From a checkpoint of a small transformer trained on Wikipedia.
Size: 12 layers, 70M parameters.
Architecture: RMSNorm before each block, rotary positions, untied embeddings.
Each number is 128 + 32 x the weight over its row's rms, rounded and kept within 0 to 255. Layers, rows and columns count from 0. Numbers have three digits each. The size before them is the row's rms in percent of the matrix's.

# layer 6 attention query, 640x640, rms 0.0612, rows 448-528, columns 80-159
110:103151136104074034189191122098133106118133155086141100115151150170149124132140169122163093065074070193116086136158117135143135083141084112180136123165088117154179180125113089147126114119112184121101146123140124105125160145132141083111157154
105:141081125137080160124152096042133060143148145063167167135143139140187101135137106157099082139110058168101104099128069123159162090140151089153155057117141119132136171158142084127086099107076131078077132128145119043110161079180106138106114171
111:114080134170111155080171131209178193180134117102142124052161152163146169142097126086124106109097152225097109126152125119065133123085118183153136139122122150122154177098152207101118172118085123103169101099122087075150163147124114148112172118
099:096186134108078162179134129059099115136136153133063095052191083124149117122121169170104129178164103200126113118163103125116126116181126126158137148197129074155099184121170112111123087110085089158148145104078085152144213114128125122133166146
100:106103156116118126147174074101075127110131179097109140104113132142149096106079187153144147037104099124191121083204193138138127133124127124168149118155137138097117180091099130138114044101182166121131139163087122092160122120139151081101084102
098:118112125165045152055082142155147117132103151173113106105154133079132130085171191086093179157120084109128129164172110112138150118154071097083120127123139124108128072163114162102145165135164149130135160160119162131125113139122165104096129094
102:150134134160106045108072134085133191173140142148097188103136063153132098153125136096191165155145124123159128122154138136116160129175068109158141155154174143092138174121095105088061147118133132066180106132100125095100107087124141112112119167
106:127135073112143134075109172138152175108100158113128134157180087104111134124148103154170108199064201111083086143105132138081104120108084151060148154088113092151094059175127182148179131158105078116104169131177138180095143150150113139114159081
097:188114127131141076129112177094121174096097051122092125123119125110138140096139149100108086077100127111081133182121100087062137115085088142100115138087126137128159072150177084158119165146120102191076115131134123110121159100148092115157142122
102:125135171134156213172217122067141102147101106125151141157146166211142163060116143196129141114162067159085134109103124152105172111173137162144049109134157090129091112104050141188106134130098129136113108126064067076151131147108134104129129185
105:154082106166071118075085119118175074119118101142133112170117135088118116136116160162180133146136130112109045177074157102114117142153126157105065128041113131140146115154117077146130131133175154124129068127156103109100096076110144117161146087
107:136137149101127205154169094140166156123124190012113141176114125114123149122107105164108020166085143185082158143162117178128115102133185143111141147114123100135126173141142150080154176153090147124051126086181069086124115085113119162150121123
099:126163124154185110132100089187169137118106158081137116108110091139131097153129120151143167084111185130131076125137144100155111152160112130137142201117144170154118147131206112128083104115150169171100087143110137117132148114071088151130131122
101:207143133179134097118084170114126139099127069188172089095136142125155154125218107083190172118126131095118146157118171098167135093124125065172140148121088163087130123167152060144078161105081135098096140127138186189121070109135079085123164134
116:127135139083123126083087106151127084085082131138195123179138101094110145107187175120134086079144126110132160123165117129099065166103160110196076136092129142123142124107163092125169143129113101154108134136121109136085152111115149134159118107
115:118141108112108172152094178212204092134116150088169105160103092083124094161153167093139152111114112093152114103129142127134166094125166170177177100106094128096133199161152135107145133082088065147115112053072104106174127147135037120128099192
108:104143115128137122132139138103106170112145156122112089180187072178136138100134149123086085079121163175149146157137100123122160111136170103185166153124098110166111128127149174099145131137101131128168051118119107132117147176109145164136106136
114:084129125102106094156166123141154128170062137132103122136077107140178156114072132127123135135073173158110152102155122114141097101152097139117158145106160101157094098140114214121131217118111176115137104125100145166133092127081105191135168103
099:143109142147167126147159091103145127172112084156113169123100121113133125077106048111168108069122110166147154186139116147116125100131126167102102108134129144124091162161101133130142167091088114140140125097178127062090117131144114069096091152
102:071188094094120165165167136080201144152155108092080080112113174128055151152086133130115143105142159131175079112147121184112141125080140098134143097110144134162094149101114102132145151126139124094139126164140097078142139099048150146149133132
098:166143130119124110102113198184111198165134130091167051133159096135111158151145115121150172112097145121130136116131130181121122093111094104122167130169147107062115129098124089160102159199091119070132160108101172138184114173207082156169143143
100:157152161191130116127125193130140131109166070130079153137123141078170138092141129120123115081109110148117142162129115097162148113110094109089181176155150162120126117094160101147145155097131158136098133130111138147082096146139178096124160099
105:097114103128130097124154151135082116095134140133119127167168134126195091086135131120077129086098084139087142106163143131109106128126150147122172108190143115171119107102135134109155148053122100138141105122119080119132069046117134117102117144
108:133132136134139159129127163171107156078136208150177095154076147077180126134164159117087090142229144106144103137114089157089156136114171123131133101096087141109111130120158148109113112105147120128123166116112137128104109134179098099065132148
107:129048143129112108126078099105079097159108107128161134108121096136191165187076107080093125161172126130188106060079087132146140122158109123112153131175057142091066113116129128156089143161143065125112087112133123094124099149162144127133088135
098:171154130148147113161172100136127157110092124126128157135086080133155137085185141090183174104077198141050168137118141109146122116150146136148136158085132112132108138169160062109071137143093147106107123095072153132157156108171149115138145111
100:109152126154119117100155132110090150125146074123132128134155172111139110134139117120108108131083116101199172079156129153142122110111103075075097163101144116137129096105143156123120179158103130153160149136119156096145168235124102088157158202
105:155133123142088146126123098107126138140131094198113153064171100111114131143198126172152090152134069130149207091117101106118114147077031128174135142170066098111171173091103116177178136098172139131153196125105105130105165112073124093094171188
108:143133132090117153159124178158096172157110196126115182171153177139138112167134122108161182138137167140137109136111118101162152190135224055160072146141066116115149132183207135055181124161173113114091159192136094158102147135124119139151115112
111:112073139158121119107140152078050145083167124115128216091136091118110164106108110133107133148195068110127171112110115128100110106097140114142056160085161129190061154164000114128167096121166134136131133139091101105156114128160154168167164134
101:093152097082134151056097159154075153129120095098144165100195112122113121161172169100162172071194126078132122128151177130125114171147161154135134131119162134128133058167136079085131138138130133117118105145138159201097121196123157134115117074
102:168104080136152131094167167095086157119143146118147130164124174130176138115093217082170115147151152151076141181151048106182137126106145116102196099122170130107133170158107149130155185138085118105142140096159125121140118173096148182103115111
102:045076106144149122161135175152107109172119115155117089138161110162128088103105091136131138148120105197112150157157096161199109182128118113118120139184168106121119139149142158127085090169109123151126098148131152176127075146112097128098145142
106:158116095086102127186116088124151117183159129207086128150084140059096140111141120187116129126117127109141143160130080111140147135085103111108136125154165118164132109180142127101147159093168086152084153127105101136074157076158172109104131120
104:153120127149118144134124130113114111148160109155128106158124080099102142103138177089108168146158100080041164112105142118117049153023100129112127144117177127150129143095146112176139115090105147128165087154106148064097087148094108146146135094
115:175089085090190122187059120104085206082109172087121123133130150179102108111118103118202180072169077093125176098125126134109105174182157051126132179140121179141099149112211073145096043115122112126108183171108091076092127135122135151132090171
109:145103172104097152170124094076140137115157069138090178134111170132138138172133140134115154132129128102167196136166150109059157135100098136152053072139126139125149136152095131120120169152116148147154124144147101087111131103125125087162113091
104:068145154077123135160097132135092070159124162115129127123216089110107127166099166140099115086149112159108087104180185103100112123148155142221135121138104056111104098169067125129147135101126109124127150061164123118121155093037128148084100158
107:136169155124156057130091134142114111120121101122142166176171088129058094163106128106112088085084110170188123133120096141114134134128100105107088155105102093137113104130143151105143158072089121094145077154150157076155128146136149122163136186
107:140129123131086125146155102114098165037076111149173188130072124083156111145130153071175133097124106145130148182135147126125116191140136112117119084128110136165186153134151085165086090150138252105183141078124140124101213158134130129124130181
107:074173151089135103141147102142165131172137121099167134157150064087136093107105123132133167125158151131081139088150083109074084158140113083124091117178128164103107107122111100151069137115150137114104173131077115152135095185133142089119142213
112:101097144089152112074181163149048133144109103095141136121136114188208121085084184067155165104121121090183139152151110133195162172082105168116131180146101072153118088180115111155110132193121122171089121129151141047191027168158106144175134102
111:083138125062098123124169138137060080096110140157120135131107221058140148101098090114145091108142093156160122107116101112114119150155139106149105054118166155128146110180178168097106075072151132110143093106130138152120070173131124127146105116
115:126130125122120125158162140119178128184122138084107160151190092189133105135165132107115161107075156118081141158188120077135106100122078122105109144103055154086102153142103107100140177164119147079108116031101171206115089150111192163152073195
107:138107082171126167183133145086116100131084106166114084114145176145078147087081116143098158165130158115121188104122167117072135137153099123095164170114110123113108158113124054122160157122107032113111193074112146147139134052132156124144106154
116:143148128094107132098151136120068117094112124180188136168096120098129133090167168122144123092150087111130168043114109088145073158094166087107114155133182099111196108087161068147132122121090173100168128153161192145217165148114088099131099091
112:159156152178150100085143131170173102109152022075163157106156081164066098100149096098080148119110092066103077119142153109134185114100139072180121182141074094084109110088082145166066156144145140119163165183142102142152111116106140099126169152
105:094067184088125107154167193115145116153120158111157118131113179133108114080054168135152128062136083143116146146155115134143123120121113107093086087122127158147141148088128136174115071150125077113090139174064144108087113119114108110107188134
114:094081088137093052163116073124169148133097192153156077108149120114135161141171133142161114173133141194117093098083139112101090166090107126138152107111123133134108149140121086116112119178152154100106144144070150182132103098140167132080156137
111:130141106092136113161139123053122107092123110195150138158111088079089058165161183118159128156119105147099135053140132154102144190151168106098138141121121114142105115141168156094134127085119145141125113104144100079140107127145128171159151109
111:095061137152123146109130058109170170142118109111168103140133145075103177182138139146214150148148182142041112151111130122088115113134135091107099172087139086110151155192115147145120124107157155111146118167135133158119167104116119137098110157
109:167129142181159123102111087226071142165169143137159154094153112080137096131125157100128064114121121112120099107101151153129163080142115176146125122150202176137125164124121172089163130148160156095094080072025159150074140134112137100137122131
111:107149112121128104111059202209172103077096063110096110182146100122165144114170161114126181114100118105169129096104162143166129145131126153164116131117122141130145136067184128179101123141113123154178145161115129125137147105113056128144128148
107:064187138137144151139179116165105196141088172106141146119079102199132170079146132102101147122130145156081146126114179125149123121155107183134141153149080088131123114088132134135149169107109110094114128155155156085190108094145129080102087077
110:070104128148119090161114124093102127114128140119095108110151150039156163071124117101121153134152133153149115091144112117102093137059178146080167151131100127182157116144125179100162148039156149151160087157128123106112160126140125126111176116
110:161126157100113105109164204151082147169164137158114189154145124084161150153102162136190167098153096152125134098117115119118106113127100104102199143131102154141152123109101134174086151101108155068129113126126149150111136125089143068119152126
106:136122114115142113165104195142137133095111110087134143081187141153151131116128180150095120116166134069155119134131136112137094137127161121080131096120109143192104158103109130102139153115155146161151115149122114128101087106091093142105156198
109:089146119101143124097125149154095122060125120128118100127164116157124119113132188100108194149139177106110155131130127104147143067120104090158107177114144117091114112107140152151144152096158102168067192116154137143081161095108084112134156142
112:158158132099135129145162098125089095139148085121151136116109193087119148170145120089136103174114137121159073086166105090111161140195100154115061165107122142134156141163114134131136092116106147091137115085183106164134102167090112167165105100
112:132143175125128136098149118159092149127145138086165110196130168105104151115113103128147099097124132143145125117141078112156147146162095129159117175161143133138151130164123152136120120145093137145127102089120120109181107121159071087188169123
109:145117091134150136119097094157106075191124074130172166167099126120121088195126156136137120101161116156169074157142137144101177144186140160161145104100110143093153120093096125124106125179169146100116123131174071108164137123119075133101089119
116:119131118181101119079123090115100074088153131125090106131173149112129180118082145090187117127117125096145168123101160103127131143116186070140113123098121104139092148159149152128113099175168122139121103103128146160069064102191158174118147149
111:175154124190094119174134160165130129141112148218172076166072175153133119103109089148069153147099183093109146114115134097140165126137137124119140149116157079089131141155158101171152114095143113162159085110139134118107060102191125095130079125
115:101167116098051122107140127095088180184145116101137133174131124084160159122162121114124122143093070147148151114142109154108129159170128160124135135154104134159059143113078078094127104098127130061151094129133090116148117127171152157117096103
103:171120149117138132107175106133089098057116142099122167140100089184135137075159109215066152108144087109124126152105090068142082161084104124150134104182159130108140115181099104160164167068107116120166165196131096069176064165067154094097138099
093:139076119144119107120087134067122162155182093119181081118119170164208125093098146037146097097121148088114194141103147106113151130092104171205124130157097187116097182152111107106164163138121137098109159076138172131127066178162122153111171170
089:076119138141128086117117152071138190171230154092136131133085115109125167099140136065091174127132156126031138140084117109135110134133155155178117179075088135123186151126169083132139155161126124177128161094082094174160085199138157131124190110
091:097118105118123152165174079130169113073138097109127072125158167079102161141105097122143145090154137132103121088170109167160129152147083113110177111102104049107090143138175154152135153122136124144144116147183076102137176092145158103141117086
097:137142149147071103089143091064100167122085162100127121104153124134158137181164152148126158126105149161099111133144132100121083141207093134135073135187102128127085097060157154157123121130102111170145125130114126154151143132116114127086142104
097:168163150109121167128125086151158058140111141087101127151143138095136091138123064124142133141147144177121090111174152056126133137077144138117100126142177069134101130125081124092102100126119103124170122120045096157108128136098154086100132118
099:111126156113090134118181143196124172143123160184131150201125129100122096132113058175116178131120150169150093078108134155142153129127156119090115119139101142152122101078077054144114113092152084155155110154153112122132116068082122128130153128
095:117094095182137101075103116163096168083095092169112145107151141170098136102105161099137118073108156107145150116095128055139147083070137146119167056140126163179114107180104102104095102130165166133145131168185157102121138115068132142082130153
103:027133149146123128140153162166131105146143197100171126053112080083087128086105175141121124103113181153113146099151150119117095128118117103118106149107074143076123109118136127119112073063079086106078150103133079116104105127106108177108081080
097:168185111138108186106125072071038142122076123137168101155141156113155157104144119145136155092115141150113141099123097122115140163129101122088145158144187091075123123073155139155155109091129141177139113120137146161175101149147053087121103064
098:128088150159096087138121174143155107122149118108151075132122123150171112098117083123092091117112101124170206173135122141146103090156090080174165108100113152183096142158111149163162178088173110083110084161116192117087110149142117127115046140
090:158144105062102143176149129127104136110153169117122151144140145155115199139191085146143171157117168105106087122100137123105138165143138129144063136129197113144078129122142110163172106164066170164184122207123093149182139127089125149104108075
097:065126109050054178131096168109094128183129113123119102110110173105132149157140141119179132118160204134103110157105108187127138105167110124056086167171113071137123067090124125095156140145123168187124115099136100126121152085138146158176155078
094:147100129125126114119153209142088125165180118129120146145134155155156093166123069185139108078104186098106143108163092150093062130163097109127144123118151076146170121092140080163098074176138118073085129194112145129158118136112153149116107166
092:094155103082088104112091095144135069140103140127079160137143102130116109124095091158219083099154184113160197134055140073077169166141016133132070141175156106170080059151090120162112116195106155115160122071107058109090128155137169122125158098
093:133136146112125084115123123209096124117099101116087117157118058121148185118094169193106111105068103106135091105121166156096079167146106180085149108133092111189135126085117092142174078167136088093088175134103149171132134169113131138197123088
098:052175161171165141065130089113184134114146110071106119165189139068172118107158162123189159124116113167152105102090105127178132090145171088152164140140105171139132162123129156160155113103096151134184102157123139069095101084123131087119127052